Each number is 50 + 15 x the weight over its row's rms, rounded and kept within 0 to 99. Layers, rows and columns count from 0. The size before them is the row's rms in percent of the matrix's.

# layer 4 attention key, 256x224, rms 0.111, rows 14-45, columns 112-223
101:45 41 18 43 23 34 76 55 73 46 59 39 48 59 73 42 59 36 30 61 57 65 41 50 59 56 57 33 51 65 64 48 50 41 37 58 35 58 25 23 63 61 65 45 50 57 58 44 67 57 57 52 46 38 30 34 47 63 66 60 73 67 52 50 48 70 47 56 69 51 54 58 59 78 49 49 62 53 50 52 47 48 16 55 38 66 39 66 65 52 34 79 27 48 86 35 39 69 44 47 54 28 40 70 34 57 70 65 30 53 51 63
098:69 42 43 60 39 68 52 30 44 45 10 45 59 57 91 46 47 44 30 57 33 53 42 43 30 54 40 61 41 46 51 55 48 62 48 32 49 59 65 61 38 41 36 69 48 55 38 55 60 31 58 35 78 19 45 57 51 60 36 35 31 32 55 46 56 37 51 49 64 42 48 70 77 49 41 43 42 51 33 58 50 48 52 52 68 26 56 47 76 33 55 25 37 62 49 45 47 86 70 39 60 49 23 49 61 61 42 34 87 76 76 78
100:38 48 51 50 53 48 85 54 64 67 38 37 61 42 52 55 68 46 68 22 24 62 16 63 24 38 52 65 42 43 50 41 79 34 67 79 38 43 47 32 51 44 74 44 35 59 44 50 43 48 47 42 31 47 64 63 33 73 63 25 79 29 40 51 40 56 63 74 31 03 49 47 50 36 49 31 83 32 45 71 23 36 34 61 51 30 58 47 56 37 73 45 53 42 48 51 60 50 22 42 27 40 43 51 41 70 80 27 45 46 54 23
090:62 64 52 50 41 35 47 37 27 46 55 35 46 67 55 50 32 50 36 50 52 69 44 22 68 33 32 68 52 52 50 40 61 62 28 33 57 57 68 65 60 63 54 77 31 54 25 52 81 32 67 30 40 33 42 48 71 39 47 38 34 48 52 45 49 71 40 47 57 04 61 64 56 54 40 58 50 41 64 20 32 68 69 45 37 32 59 66 47 44 59 57 56 58 21 58 32 57 52 61 43 81 63 28 31 24 36 41 92 40 60 39
104:17 31 46 51 50 57 23 30 69 39 37 52 53 60 44 53 61 62 75 42 64 46 56 57 44 37 63 36 68 28 57 32 53 63 71 61 76 55 28 58 44 47 33 49 44 48 47 39 65 25 59 44 17 67 56 32 42 62 14 55 25 68 42 47 70 37 39 46 76 45 45 49 43 56 50 47 48 74 55 80 57 41 52 54 61 58 38 69 20 57 45 57 41 64 46 59 29 32 51 50 45 55 51 52 46 17 99 56 41 70 63 46
091:38 36 46 55 46 53 41 53 57 61 38 79 39 62 24 72 51 28 65 42 29 52 56 32 66 73 30 49 63 65 47 24 60 31 47 71 60 37 50 53 52 48 71 40 50 58 55 63 62 44 57 62 61 57 62 61 30 53 75 25 39 57 60 26 61 55 39 31 52 49 69 51 15 78 45 63 35 06 49 21 52 45 37 68 70 51 31 40 44 44 24 34 20 59 43 54 71 45 71 33 49 53 39 50 89 37 44 34 37 63 25 63
093:64 66 48 62 72 34 81 36 79 52 49 35 45 32 80 42 35 30 46 63 47 66 55 42 52 27 50 78 58 49 67 60 32 59 50 36 60 55 50 49 56 35 35 34 27 51 20 41 33 25 66 38 38 45 36 75 49 68 41 60 60 54 25 57 46 73 61 50 49 82 59 42 48 69 28 57 36 59 45 39 47 34 18 35 43 65 57 58 64 46 42 35 39 66 69 56 52 74 51 30 58 54 63 54 60 63 55 44 53 44 80 77
101:47 38 32 72 32 75 41 43 36 83 58 73 40 28 52 51 48 54 48 61 42 44 63 47 76 36 36 35 23 47 31 62 70 56 46 31 72 38 39 53 58 28 59 66 71 31 47 52 59 60 59 43 41 25 48 57 48 43 73 54 36 43 52 28 45 32 64 57 34 55 41 53 64 44 57 40 55 37 56 49 25 45 53 25 57 66 32 55 82 44 48 62 71 39 60 55 57 88 51 63 26 40 36 70 56 41 48 86 58 40 60 38
115:70 55 51 44 51 81 52 28 49 60 64 48 46 38 64 42 38 58 56 62 57 43 57 57 23 57 62 62 52 37 00 54 58 30 49 43 49 43 59 47 54 45 52 62 39 69 39 38 34 48 41 50 39 44 63 40 47 40 38 25 72 34 52 50 48 73 88 66 61 48 36 38 41 66 61 62 57 28 39 41 65 37 38 43 34 29 47 53 37 29 73 47 53 29 45 63 40 44 54 42 24 52 50 50 45 52 36 13 37 46 67 53
089:56 73 34 34 82 66 68 75 43 25 58 28 47 39 69 69 57 68 32 33 51 51 70 37 36 68 41 57 60 58 84 48 41 74 56 33 52 47 27 28 38 74 34 62 57 58 67 39 40 57 60 29 26 32 79 61 27 43 76 41 34 67 57 43 58 77 67 57 41 26 53 68 48 58 67 42 51 42 36 38 69 48 32 36 44 30 52 69 48 40 71 53 55 49 36 33 47 58 45 61 36 45 34 25 48 41 32 41 61 62 64 40
095:66 39 55 45 56 78 63 29 51 50 61 61 22 60 72 34 46 43 34 58 34 54 55 65 42 31 51 58 41 57 83 56 53 63 43 30 67 63 61 63 62 73 22 67 32 52 72 54 51 58 43 37 41 75 87 49 32 34 38 45 30 57 56 61 34 84 59 55 46 18 36 64 63 53 32 92 66 55 47 61 70 43 32 44 45 39 38 61 54 42 51 51 64 42 53 53 61 66 70 33 49 21 36 40 69 45 44 65 70 43 46 87
096:57 37 40 46 18 72 62 44 45 40 88 41 55 66 52 41 40 39 31 52 54 48 51 39 48 74 53 39 39 48 31 65 56 53 34 53 40 71 53 61 83 64 46 34 50 56 44 42 62 56 58 71 54 63 59 44 70 56 67 17 54 50 56 59 57 46 52 33 68 60 71 54 36 38 41 48 66 44 62 52 18 43 50 53 90 69 52 43 64 38 33 43 64 73 39 40 32 47 50 39 61 69 58 61 55 53 54 62 36 30 54 44
098:48 58 67 54 39 67 36 39 42 55 25 67 55 20 47 85 41 52 42 56 29 67 73 37 43 48 65 44 50 62 57 53 53 61 50 61 17 43 70 70 72 54 56 57 20 53 80 27 46 74 39 33 68 32 42 34 70 41 42 50 32 35 64 55 49 40 69 42 50 57 44 46 81 47 52 48 38 52 38 55 36 68 31 41 54 42 48 37 33 53 55 32 52 58 42 67 50 32 65 41 43 50 37 32 57 64 55 64 46 49 39 50
089:71 48 68 52 68 80 64 56 60 62 36 60 47 46 48 24 37 52 52 35 53 41 67 71 27 26 58 47 61 45 21 36 55 66 39 50 65 56 63 23 76 60 40 71 34 69 68 29 47 36 61 83 36 57 71 64 75 49 88 51 26 51 54 48 53 64 63 59 78 33 46 48 43 76 59 63 64 31 30 54 77 64 66 65 68 48 63 57 49 58 60 18 67 48 48 37 41 59 49 48 65 36 59 51 72 60 54 75 37 71 56 59
094:52 23 81 38 40 67 46 63 65 56 51 52 56 81 38 35 59 41 52 46 51 49 48 41 43 55 76 39 32 33 49 41 67 30 34 60 55 82 40 47 48 18 44 50 43 40 33 75 39 48 45 63 32 66 42 51 70 41 56 75 62 55 56 64 84 28 48 39 48 56 68 62 35 26 53 44 24 52 76 65 42 63 45 41 61 37 35 48 55 37 74 41 43 77 45 37 65 44 43 67 51 41 51 93 45 62 63 50 41 60 55 56
123:63 67 42 48 90 74 42 43 27 48 54 48 44 39 61 49 49 56 36 49 13 66 45 49 35 61 43 71 39 44 39 45 67 55 20 40 52 44 54 57 70 42 49 49 45 69 47 58 43 59 40 31 60 31 27 52 48 59 58 44 43 44 62 55 40 89 67 56 49 38 39 48 29 47 30 72 57 37 42 56 42 39 45 27 38 35 41 58 67 52 65 47 40 69 45 57 58 47 65 31 39 37 47 38 62 39 34 40 51 53 54 54
101:60 48 62 53 31 39 38 25 57 47 62 48 64 33 54 54 35 26 52 59 35 49 34 54 56 62 50 51 45 40 24 39 66 19 55 30 28 55 48 55 52 41 29 38 41 82 53 62 48 45 42 48 44 46 40 67 57 48 29 34 79 64 41 48 50 62 55 46 67 35 41 30 62 33 31 52 52 41 41 58 67 48 52 45 47 49 49 42 60 30 51 62 52 39 30 59 40 52 54 24 44 66 57 40 43 41 35 10 48 21 43 66
083:53 35 45 39 53 62 44 53 50 22 40 83 48 53 32 48 73 53 57 43 44 27 33 66 43 54 51 45 53 39 40 43 63 56 00 24 60 48 26 53 35 45 37 61 48 48 55 50 31 50 58 63 69 56 79 66 34 54 16 40 61 50 22 37 12 44 40 45 52 68 49 54 67 47 54 52 55 33 72 49 09 46 59 54 52 82 11 30 11 38 79 46 57 52 38 59 81 35 34 61 57 55 50 67 48 40 46 47 61 26 58 62
095:31 29 35 37 40 36 52 61 48 45 71 47 61 74 42 48 66 46 63 57 73 41 50 54 72 66 55 30 36 35 69 48 64 38 39 41 63 32 19 28 25 45 42 50 68 32 62 50 46 44 55 51 54 49 33 43 56 47 47 61 59 56 36 51 53 59 56 68 62 43 45 40 56 49 61 70 50 42 66 34 47 41 44 42 43 56 58 50 71 46 30 40 69 78 39 39 63 40 51 30 63 55 53 68 61 29 81 45 39 48 60 45
089:23 60 45 31 38 37 70 48 30 33 34 39 50 48 34 63 59 50 26 47 37 51 55 53 44 59 43 48 55 46 54 30 64 46 45 40 39 66 59 50 31 69 57 45 20 52 48 36 75 65 39 25 14 83 54 50 56 32 50 53 55 55 41 55 63 37 62 76 44 44 40 53 85 46 65 80 47 54 39 48 58 58 40 48 51 63 43 10 55 49 29 35 80 63 50 31 50 45 32 61 49 53 50 63 52 43 40 68 54 69 60 75
088:48 48 39 44 19 42 55 41 62 58 45 38 46 63 42 63 52 30 41 44 61 58 78 50 23 54 71 55 27 48 54 93 34 53 79 75 41 59 74 49 63 40 41 68 38 36 56 57 51 37 44 30 54 40 64 66 40 52 36 48 91 56 53 78 46 41 51 51 32 49 49 37 52 55 47 47 74 65 86 66 32 50 63 52 71 04 51 62 61 40 62 54 59 71 40 48 35 80 59 48 43 30 58 65 69 56 59 51 55 63 47 59
097:57 39 57 58 59 38 52 66 53 66 46 69 54 73 14 55 34 70 24 52 68 34 53 31 59 63 44 76 41 60 59 76 49 64 50 23 54 65 64 52 26 67 71 39 56 36 56 44 43 33 71 61 26 39 46 25 32 55 50 69 54 45 55 60 40 30 59 59 38 58 53 54 59 30 36 82 52 70 85 46 68 51 26 43 75 50 61 54 30 74 46 60 20 42 77 45 14 50 36 68 56 59 58 80 60 40 81 48 56 51 42 46
100:47 69 57 68 28 40 43 74 65 48 75 57 70 47 37 42 42 30 64 71 30 44 43 41 52 36 75 55 45 44 27 22 54 48 45 55 76 54 45 41 58 61 35 46 57 38 51 55 83 30 30 46 65 55 57 41 50 32 41 51 63 59 36 35 29 64 31 55 47 29 65 41 44 56 38 43 64 68 39 53 41 52 42 64 72 65 42 31 56 58 51 35 69 40 66 51 41 47 53 51 16 30 43 36 60 56 69 27 61 46 45 38
093:28 45 58 75 48 36 37 51 25 49 39 54 71 59 33 78 39 50 51 82 41 48 44 41 33 42 51 44 63 47 36 66 24 57 69 68 43 44 22 52 58 25 64 63 36 58 23 54 53 37 53 60 40 74 41 73 39 48 46 31 31 71 76 28 42 75 55 80 61 65 57 34 38 64 59 59 65 38 68 46 67 48 39 52 35 50 29 49 51 36 69 31 49 37 42 32 28 52 21 27 55 25 53 48 41 51 16 67 60 56 41 44
104:52 52 45 54 63 18 19 71 56 67 57 71 55 75 39 67 41 37 40 55 47 82 35 63 27 50 41 55 40 50 44 18 43 36 59 63 50 55 74 55 46 70 43 48 60 46 25 50 54 74 79 39 24 43 51 68 14 39 39 38 35 60 78 28 56 50 56 44 68 43 66 68 22 60 78 57 56 46 40 61 39 26 51 55 52 55 58 89 42 46 46 46 45 38 68 58 51 72 61 34 50 64 32 46 68 54 32 63 43 42 44 78
090:69 62 95 58 19 17 45 57 36 44 71 34 52 47 43 33 64 61 42 27 52 35 82 66 50 39 41 70 56 18 37 42 75 54 25 44 49 53 45 32 71 60 74 49 53 58 49 32 72 34 62 48 58 78 37 40 51 55 35 50 55 76 59 54 35 68 53 38 63 68 15 52 35 55 45 45 36 43 46 59 53 19 77 34 35 33 75 52 51 55 43 74 42 62 71 46 64 45 66 52 18 54 59 51 58 90 45 61 57 40 28 58
104:50 52 61 67 47 63 30 57 68 43 81 58 60 31 58 38 62 60 44 66 38 59 46 58 46 39 41 35 57 63 37 45 61 42 40 50 44 44 49 24 72 43 79 45 54 46 69 40 31 46 34 66 69 60 52 65 69 72 71 53 58 48 42 75 68 65 69 51 57 27 28 37 31 50 52 48 60 28 18 37 56 45 43 39 68 60 53 43 29 73 76 46 46 64 60 54 34 26 62 28 76 29 48 57 53 61 58 57 30 38 33 47
112:54 31 48 56 49 46 27 64 52 47 58 37 47 34 26 44 70 67 71 38 73 48 47 75 56 53 27 48 30 56 99 39 33 31 61 56 51 74 59 50 36 36 68 73 53 56 34 53 46 44 68 64 43 48 51 51 25 53 48 68 70 76 71 52 61 64 49 51 57 63 51 60 45 47 64 66 30 61 71 56 50 58 58 36 33 57 44 71 61 56 63 54 36 18 60 55 51 23 52 66 78 46 58 59 37 44 74 60 40 44 18 65
090:58 62 50 64 48 45 54 30 62 74 22 57 55 60 59 50 87 55 00 45 29 21 35 64 55 69 67 59 74 63 36 31 59 70 36 52 45 71 62 70 41 45 40 36 56 67 50 64 22 40 54 28 42 57 42 33 34 54 39 14 26 54 32 50 67 50 49 45 32 65 59 31 39 42 35 42 56 43 44 44 59 75 59 38 52 55 14 32 59 46 48 37 62 59 76 76 35 55 57 71 70 49 44 53 62 51 34 69 64 37 55 49
101:29 40 57 33 42 29 55 51 58 57 53 53 55 58 57 23 32 41 37 72 69 55 61 46 75 49 56 62 57 53 62 38 62 56 56 64 89 38 61 86 39 54 48 48 55 85 62 58 19 52 53 36 67 45 40 32 44 52 38 37 44 47 37 43 65 75 51 60 51 44 65 73 36 64 36 28 52 45 58 47 54 14 57 47 69 48 48 56 42 56 75 26 65 39 45 62 59 31 71 23 44 80 66 56 48 50 50 53 67 31 37 79
099:68 44 40 49 63 46 53 34 43 57 62 48 36 44 31 59 22 67 44 54 60 42 27 60 63 53 47 35 33 39 39 28 42 60 57 47 40 47 52 56 33 92 44 40 59 33 64 30 53 63 36 50 45 63 67 62 47 35 61 44 67 55 75 35 64 55 63 49 47 58 51 60 61 15 44 51 99 58 47 52 57 98 44 47 45 33 56 54 70 44 32 71 50 67 63 42 53 44 66 82 29 59 24 43 67 52 42 55 46 38 62 05
098:66 92 10 71 50 40 61 45 30 72 59 51 48 64 58 43 30 74 70 36 41 38 54 26 45 38 61 38 60 53 33 61 26 63 40 49 26 66 40 51 58 63 36 32 16 30 64 74 49 48 33 51 57 53 51 62 41 60 50 31 44 35 43 22 39 59 52 70 41 64 47 56 35 60 66 55 81 60 55 33 76 45 57 44 57 47 35 32 68 53 56 48 57 57 30 60 39 56 23 44 57 54 66 46 58 81 38 42 59 35 57 40
# layer 4 attention query, 256x224, rms 0.112, rows 15-45, columns 112-223
103:43 59 47 79 41 66 40 35 31 50 53 34 58 70 46 23 47 40 40 49 56 59 57 33 41 68 77 43 44 64 40 74 85 44 50 69 78 28 39 48 51 40 56 22 24 37 38 65 27 62 26 39 69 57 66 40 50 73 41 48 49 46 44 53 17 52 50 40 58 68 50 51 52 54 40 53 58 28 56 48 59 77 81 41 63 67 55 25 58 26 34 67 65 56 44 42 52 46 41 37 61 21 63 69 43 47 35 50 21 48 56 52
092:49 67 26 56 65 64 46 66 56 35 55 53 77 41 62 00 37 59 29 54 29 52 56 38 34 57 69 42 45 60 68 41 38 61 45 20 67 50 44 48 30 68 43 56 61 28 55 74 36 44 33 39 42 49 60 60 41 41 46 62 35 76 42 44 51 28 45 68 52 42 45 56 50 48 51 45 36 45 52 31 50 59 23 55 61 50 37 71 38 00 53 68 67 41 50 31 44 37 62 50 51 33 52 47 40 67 72 60 46 47 91 28
090:55 59 61 51 65 57 31 71 37 37 50 54 60 40 69 40 68 51 64 64 46 31 16 50 45 38 20 69 46 51 69 38 66 74 55 44 30 55 60 51 52 71 42 46 60 59 58 20 52 34 21 85 62 54 75 25 45 42 41 53 48 48 58 48 63 56 46 37 39 45 73 59 55 50 39 34 52 78 30 64 66 46 15 49 49 39 54 36 25 43 41 40 33 47 39 47 46 52 22 51 37 45 35 34 52 47 36 74 55 29 53 57
100:34 41 63 31 33 44 64 46 61 58 41 33 50 47 46 32 72 18 52 10 60 58 77 79 37 50 22 31 61 64 45 57 42 37 36 57 44 55 52 63 55 44 38 48 63 54 39 43 73 45 40 50 86 52 24 42 49 56 63 34 42 53 43 49 55 68 72 20 66 48 32 49 58 74 63 39 50 51 53 55 43 53 40 57 57 48 55 59 95 59 20 41 47 86 44 54 39 59 75 66 62 61 60 59 40 35 50 60 52 43 76 43
095:20 31 53 70 73 58 56 48 46 54 36 81 48 54 26 65 43 76 58 92 55 50 41 51 55 42 49 30 35 63 37 33 42 63 71 61 74 56 38 65 50 34 58 28 37 66 44 53 45 60 77 60 18 55 60 22 66 39 46 38 45 62 41 51 61 43 30 62 36 42 60 39 53 47 63 40 54 38 82 21 50 73 26 51 58 39 58 41 53 34 56 67 45 68 59 28 47 64 35 38 42 36 54 23 62 51 30 55 57 11 63 24
095:79 76 44 52 59 61 72 50 34 39 52 29 69 41 17 16 57 43 21 56 20 54 62 57 48 54 55 21 57 57 46 47 56 63 43 51 33 39 48 17 35 51 47 49 52 82 47 35 54 39 31 66 59 58 38 41 43 42 49 52 54 33 43 64 32 63 59 50 65 39 30 56 62 38 57 29 33 46 38 77 41 60 56 55 56 64 49 69 37 36 64 45 12 73 51 28 66 34 49 22 57 40 64 61 55 41 43 20 18 40 39 56
078:72 50 50 46 55 50 40 36 53 42 84 65 44 99 55 55 58 43 40 32 62 65 56 74 43 72 51 42 63 57 53 52 42 39 48 41 63 64 66 48 35 52 44 64 50 40 35 00 26 26 65 20 89 46 60 59 59 46 51 46 72 38 55 44 38 52 43 39 41 43 78 45 54 38 52 56 29 66 66 39 71 58 30 50 61 64 75 49 39 79 49 46 66 58 40 61 53 25 36 75 60 48 64 67 43 46 58 63 62 40 54 22
098:34 70 54 48 55 43 34 52 54 71 64 58 57 32 54 38 60 80 54 46 44 67 46 32 66 66 56 36 18 74 59 91 42 72 64 57 53 50 76 36 22 64 58 46 15 47 64 74 76 49 49 47 45 35 74 50 53 60 44 42 57 20 38 30 48 43 51 63 46 40 57 60 64 49 39 47 84 38 51 41 69 67 39 58 26 53 74 43 57 29 41 40 51 54 21 54 55 51 57 24 71 31 53 66 59 38 49 58 33 41 49 54
095:86 54 10 82 40 43 64 43 49 36 23 56 35 68 41 43 58 52 27 62 47 48 42 39 54 43 35 43 34 50 52 41 65 44 64 49 57 20 47 44 56 57 50 57 50 47 36 50 33 28 60 55 71 33 32 61 56 77 38 19 47 36 75 78 40 16 58 47 38 37 57 55 39 58 46 54 38 54 52 42 50 54 49 79 58 63 66 44 34 29 55 60 49 70 39 40 18 57 62 17 67 67 53 49 53 72 61 57 41 51 54 66
095:54 68 55 38 64 29 70 54 12 46 77 40 32 75 69 74 57 50 31 55 18 27 52 86 50 70 34 64 50 28 51 46 39 49 54 47 43 43 49 54 40 48 39 51 57 90 62 62 25 56 42 54 62 59 60 50 61 47 54 46 41 41 43 37 51 41 47 35 72 57 26 22 43 77 78 47 44 38 55 49 44 39 51 65 32 40 70 50 33 63 39 51 49 55 23 55 64 45 81 52 53 62 68 30 43 68 56 47 50 52 36 61
090:42 47 78 51 38 28 62 58 44 77 38 56 36 25 50 72 31 46 80 68 63 67 16 39 54 53 46 45 44 51 53 25 78 47 64 34 58 27 43 25 35 70 56 56 57 51 70 44 36 80 45 52 53 39 16 69 24 51 59 49 33 55 72 37 50 41 62 55 45 58 42 42 62 19 68 78 39 63 52 54 38 47 58 34 51 21 64 44 36 42 70 66 51 77 47 40 43 42 52 68 47 27 58 45 61 58 49 46 90 60 45 28
097:43 65 67 44 59 50 33 56 62 55 61 32 40 74 38 44 58 40 32 64 76 59 60 63 60 37 51 49 41 37 66 25 38 41 80 58 68 77 69 78 52 36 49 44 48 64 56 73 46 57 56 29 74 62 68 39 41 30 39 66 23 33 47 44 48 64 35 68 80 53 62 42 21 57 51 31 47 64 50 57 49 45 48 39 57 38 69 60 36 61 64 68 35 35 58 47 48 60 65 59 77 33 53 63 25 61 37 68 62 56 66 53
097:49 74 63 43 56 77 69 69 45 27 53 43 76 31 50 61 65 66 53 82 54 40 48 62 43 49 52 55 36 49 48 49 55 60 51 54 45 41 40 59 48 51 38 36 47 52 33 58 34 65 52 45 55 64 37 18 56 54 40 46 14 54 51 58 88 58 65 57 43 51 49 61 72 54 80 32 36 22 43 40 43 77 22 65 64 24 41 32 63 30 35 68 59 56 38 62 57 53 37 87 41 56 60 62 55 39 24 11 54 52 61 35
112:34 26 44 35 77 38 53 59 80 36 43 66 35 55 48 73 41 50 89 35 35 67 42 52 36 42 44 59 80 69 33 57 67 45 54 47 64 65 74 70 65 47 47 37 71 44 52 36 67 62 58 55 71 60 33 44 43 24 38 70 66 48 43 53 58 74 48 47 54 33 47 42 59 57 52 19 48 56 77 48 28 42 43 47 32 28 36 64 59 73 19 51 46 33 80 46 43 71 30 78 44 47 61 64 41 53 29 31 52 55 32 44
083:46 79 41 69 64 68 64 48 61 76 35 34 42 82 59 32 42 59 57 65 48 08 28 58 71 64 39 50 55 40 78 60 58 38 66 71 27 42 28 55 63 63 49 42 37 61 69 45 41 51 60 48 47 56 54 74 53 24 47 12 36 77 49 32 41 38 53 58 25 23 41 44 55 40 55 47 36 54 30 56 48 42 78 76 44 47 61 50 58 61 75 73 25 33 41 43 46 47 49 43 39 26 31 17 37 66 65 54 61 45 34 40
091:34 40 58 50 64 38 25 56 63 57 20 54 39 70 70 26 56 48 48 32 43 56 53 60 44 27 63 21 48 67 66 57 48 64 45 46 39 41 47 72 66 57 22 37 56 46 34 76 33 47 38 65 35 57 48 41 22 55 55 32 40 39 39 50 46 57 50 42 59 77 69 74 20 83 47 63 73 39 30 53 71 67 61 49 67 63 67 22 32 28 82 40 32 58 44 53 69 63 55 55 39 36 40 48 45 62 38 49 51 37 62 74
107:53 28 46 56 63 56 49 40 65 48 49 49 66 74 49 33 34 36 56 47 36 39 46 32 44 66 62 43 39 47 40 44 50 57 51 42 52 30 45 51 40 64 27 34 20 41 62 46 25 69 20 41 43 53 54 63 71 18 71 40 62 14 58 33 51 52 41 61 82 51 50 31 53 49 41 46 54 02 61 46 47 53 61 43 49 51 59 42 56 29 47 54 58 75 63 40 42 76 61 60 40 46 79 40 51 55 64 34 44 50 48 23
089:76 49 55 49 41 72 56 65 56 60 60 53 75 55 79 38 53 50 40 25 65 67 31 51 42 38 55 53 54 58 45 66 57 37 59 69 60 57 26 46 57 53 63 70 58 47 37 13 64 64 25 38 23 56 49 72 40 44 39 20 79 37 19 49 75 27 21 48 53 42 48 38 57 43 68 48 64 45 70 74 54 39 59 52 67 34 53 73 72 39 67 56 36 78 29 63 58 33 35 25 68 17 20 38 39 44 42 44 65 63 54 56
109:37 37 55 43 51 43 65 46 37 48 58 37 61 37 37 45 57 56 63 10 47 17 56 51 67 39 41 64 38 59 20 48 45 22 75 42 58 50 19 46 45 47 44 36 33 31 41 46 26 38 50 30 43 63 63 57 54 46 63 54 37 57 42 50 60 52 44 66 50 24 61 49 03 68 44 40 93 43 28 58 45 47 77 34 31 43 49 28 50 30 44 62 62 35 44 58 65 25 75 82 68 63 41 46 49 49 60 30 43 81 50 44
099:36 74 71 50 69 27 65 52 30 51 44 36 51 57 47 55 42 50 39 58 48 52 60 47 37 72 26 67 54 50 50 53 43 49 46 38 74 26 27 56 63 57 29 48 48 71 77 47 44 55 71 43 50 60 61 43 31 34 51 36 44 35 74 19 64 55 53 73 55 91 36 71 52 38 40 56 13 66 52 49 63 41 51 25 48 54 25 40 51 40 65 72 69 28 46 39 98 53 39 43 85 42 61 59 64 48 55 53 43 51 61 42
101:67 55 68 46 72 61 37 23 39 49 27 47 60 63 60 48 46 71 75 76 29 89 56 57 38 18 48 44 42 57 51 76 54 46 35 65 48 49 34 43 68 45 43 72 63 51 29 67 56 45 45 56 79 44 70 47 63 58 48 32 25 36 61 45 20 68 56 41 70 31 26 48 39 48 55 58 12 43 70 48 36 67 66 41 43 50 55 52 61 46 36 45 61 50 41 39 51 69 48 47 36 44 70 32 81 27 34 63 23 19 54 50
088:63 53 50 34 43 33 28 61 32 57 36 58 39 59 44 46 20 59 36 23 30 27 64 24 78 48 32 70 45 66 83 47 53 45 58 63 37 40 42 41 46 78 35 74 78 30 41 51 35 48 63 59 26 69 63 39 38 78 36 59 24 48 30 34 48 27 71 39 39 39 38 40 71 49 39 40 58 76 47 28 49 69 65 66 43 39 66 53 55 71 64 49 58 73 40 50 51 94 40 36 46 38 67 36 63 49 57 71 84 45 57 52
092:67 56 37 51 42 39 36 39 78 23 47 41 75 39 74 52 50 53 36 66 49 60 29 71 59 59 64 26 57 79 54 41 40 52 67 38 81 63 57 48 55 31 56 69 48 39 49 42 53 51 60 42 50 29 44 62 71 56 26 71 18 33 52 47 46 67 45 35 36 51 61 57 51 33 44 27 44 50 18 58 52 52 96 42 33 23 44 31 39 40 63 44 55 42 60 61 36 39 31 51 58 56 64 38 50 61 42 68 35 69 20 60
092:60 48 60 70 60 50 48 62 50 55 49 29 70 64 32 57 32 38 56 46 41 14 38 53 51 46 58 58 51 68 53 45 50 33 31 66 39 66 50 25 56 28 49 56 55 52 55 59 59 41 29 55 58 54 42 22 64 53 53 79 39 70 31 67 89 21 31 35 47 60 53 18 30 36 35 24 57 63 59 73 38 59 44 49 54 47 48 27 64 36 42 53 41 62 55 63 40 82 30 84 72 70 40 55 46 21 64 35 17 58 63 50
099:62 65 33 42 75 62 65 64 51 79 48 54 61 32 61 37 47 49 74 49 47 25 47 48 48 36 52 41 50 32 76 66 33 70 49 36 54 44 57 61 50 48 46 18 43 84 56 62 59 41 50 61 46 61 69 36 36 26 18 48 28 35 37 51 44 40 42 40 58 59 45 40 50 53 64 79 17 51 26 67 35 69 35 57 55 54 74 52 58 64 66 27 34 64 28 27 33 68 53 22 50 63 48 48 50 27 28 63 46 54 45 67
095:66 57 31 40 69 44 53 14 77 23 54 74 31 62 46 55 30 64 41 54 47 36 53 46 88 54 31 47 59 55 71 39 46 46 44 48 36 48 38 47 66 61 64 50 45 57 26 68 58 72 74 55 37 54 66 63 25 37 21 72 68 33 72 53 44 44 63 68 59 71 26 37 58 38 54 76 58 49 58 73 42 70 49 45 52 26 81 73 59 35 57 55 25 51 46 35 31 33 44 52 59 34 51 61 54 39 59 60 64 30 54 72
097:80 76 43 68 68 32 31 43 39 68 51 61 46 71 51 45 28 39 57 69 39 61 80 65 48 25 51 67 72 24 59 52 62 45 25 32 73 41 33 30 48 37 33 66 66 44 49 77 49 26 62 51 29 73 63 60 39 23 50 67 54 68 52 54 25 46 37 74 32 54 32 30 68 36 50 55 50 42 61 60 48 43 62 79 78 26 49 35 54 38 78 71 49 64 42 39 57 19 39 42 36 53 78 62 57 39 57 58 66 47 59 58
096:49 44 77 58 47 54 43 61 64 41 61 04 42 59 39 32 41 63 43 15 30 42 53 51 72 54 28 60 40 56 43 58 57 38 64 34 47 69 29 35 25 59 59 70 09 17 58 29 66 61 55 56 55 36 36 56 59 47 41 64 40 80 62 60 44 56 48 57 47 52 63 56 52 40 38 73 20 32 35 39 48 57 73 43 35 68 32 53 13 64 45 38 29 87 22 51 58 33 30 60 55 41 49 61 52 62 48 41 63 47 82 41
097:44 46 55 84 38 51 57 64 57 44 72 61 41 46 88 38 64 47 31 63 78 49 77 43 40 54 59 66 67 37 53 65 41 44 63 18 43 57 41 38 51 27 60 54 62 33 41 50 76 41 31 26 68 65 36 69 52 58 26 34 35 34 57 31 57 48 57 54 49 53 30 59 78 49 95 38 53 47 42 49 46 35 76 43 85 35 64 76 65 52 25 54 48 64 84 45 61 50 41 82 72 39 37 54 62 50 39 46 57 64 65 30
096:45 53 55 55 43 57 47 55 68 59 34 42 46 43 29 35 68 30 48 54 73 34 66 50 48 43 52 67 60 53 40 73 45 57 30 63 47 34 78 49 50 31 69 66 81 74 20 76 43 61 70 17 37 37 28 51 52 68 49 44 53 48 56 53 28 55 51 41 40 41 57 40 52 66 51 49 47 46 40 39 40 17 66 46 40 69 61 77 52 29 63 82 55 28 41 53 55 14 47 36 47 66 46 50 36 52 66 51 49 46 46 63
091:61 44 59 43 47 26 45 52 66 27 36 57 22 59 59 63 40 38 67 42 59 36 41 45 52 61 21 63 51 25 62 32 46 45 58 56 43 61 40 38 53 32 29 35 51 58 47 50 53 65 75 51 59 38 39 42 61 60 49 53 61 48 57 46 59 47 62 51 24 17 75 32 66 49 60 60 84 69 55 53 64 34 27 61 66 47 36 56 33 47 41 59 61 41 29 63 61 47 39 47 45 62 40 34 37 43 52 21 55 52 60 71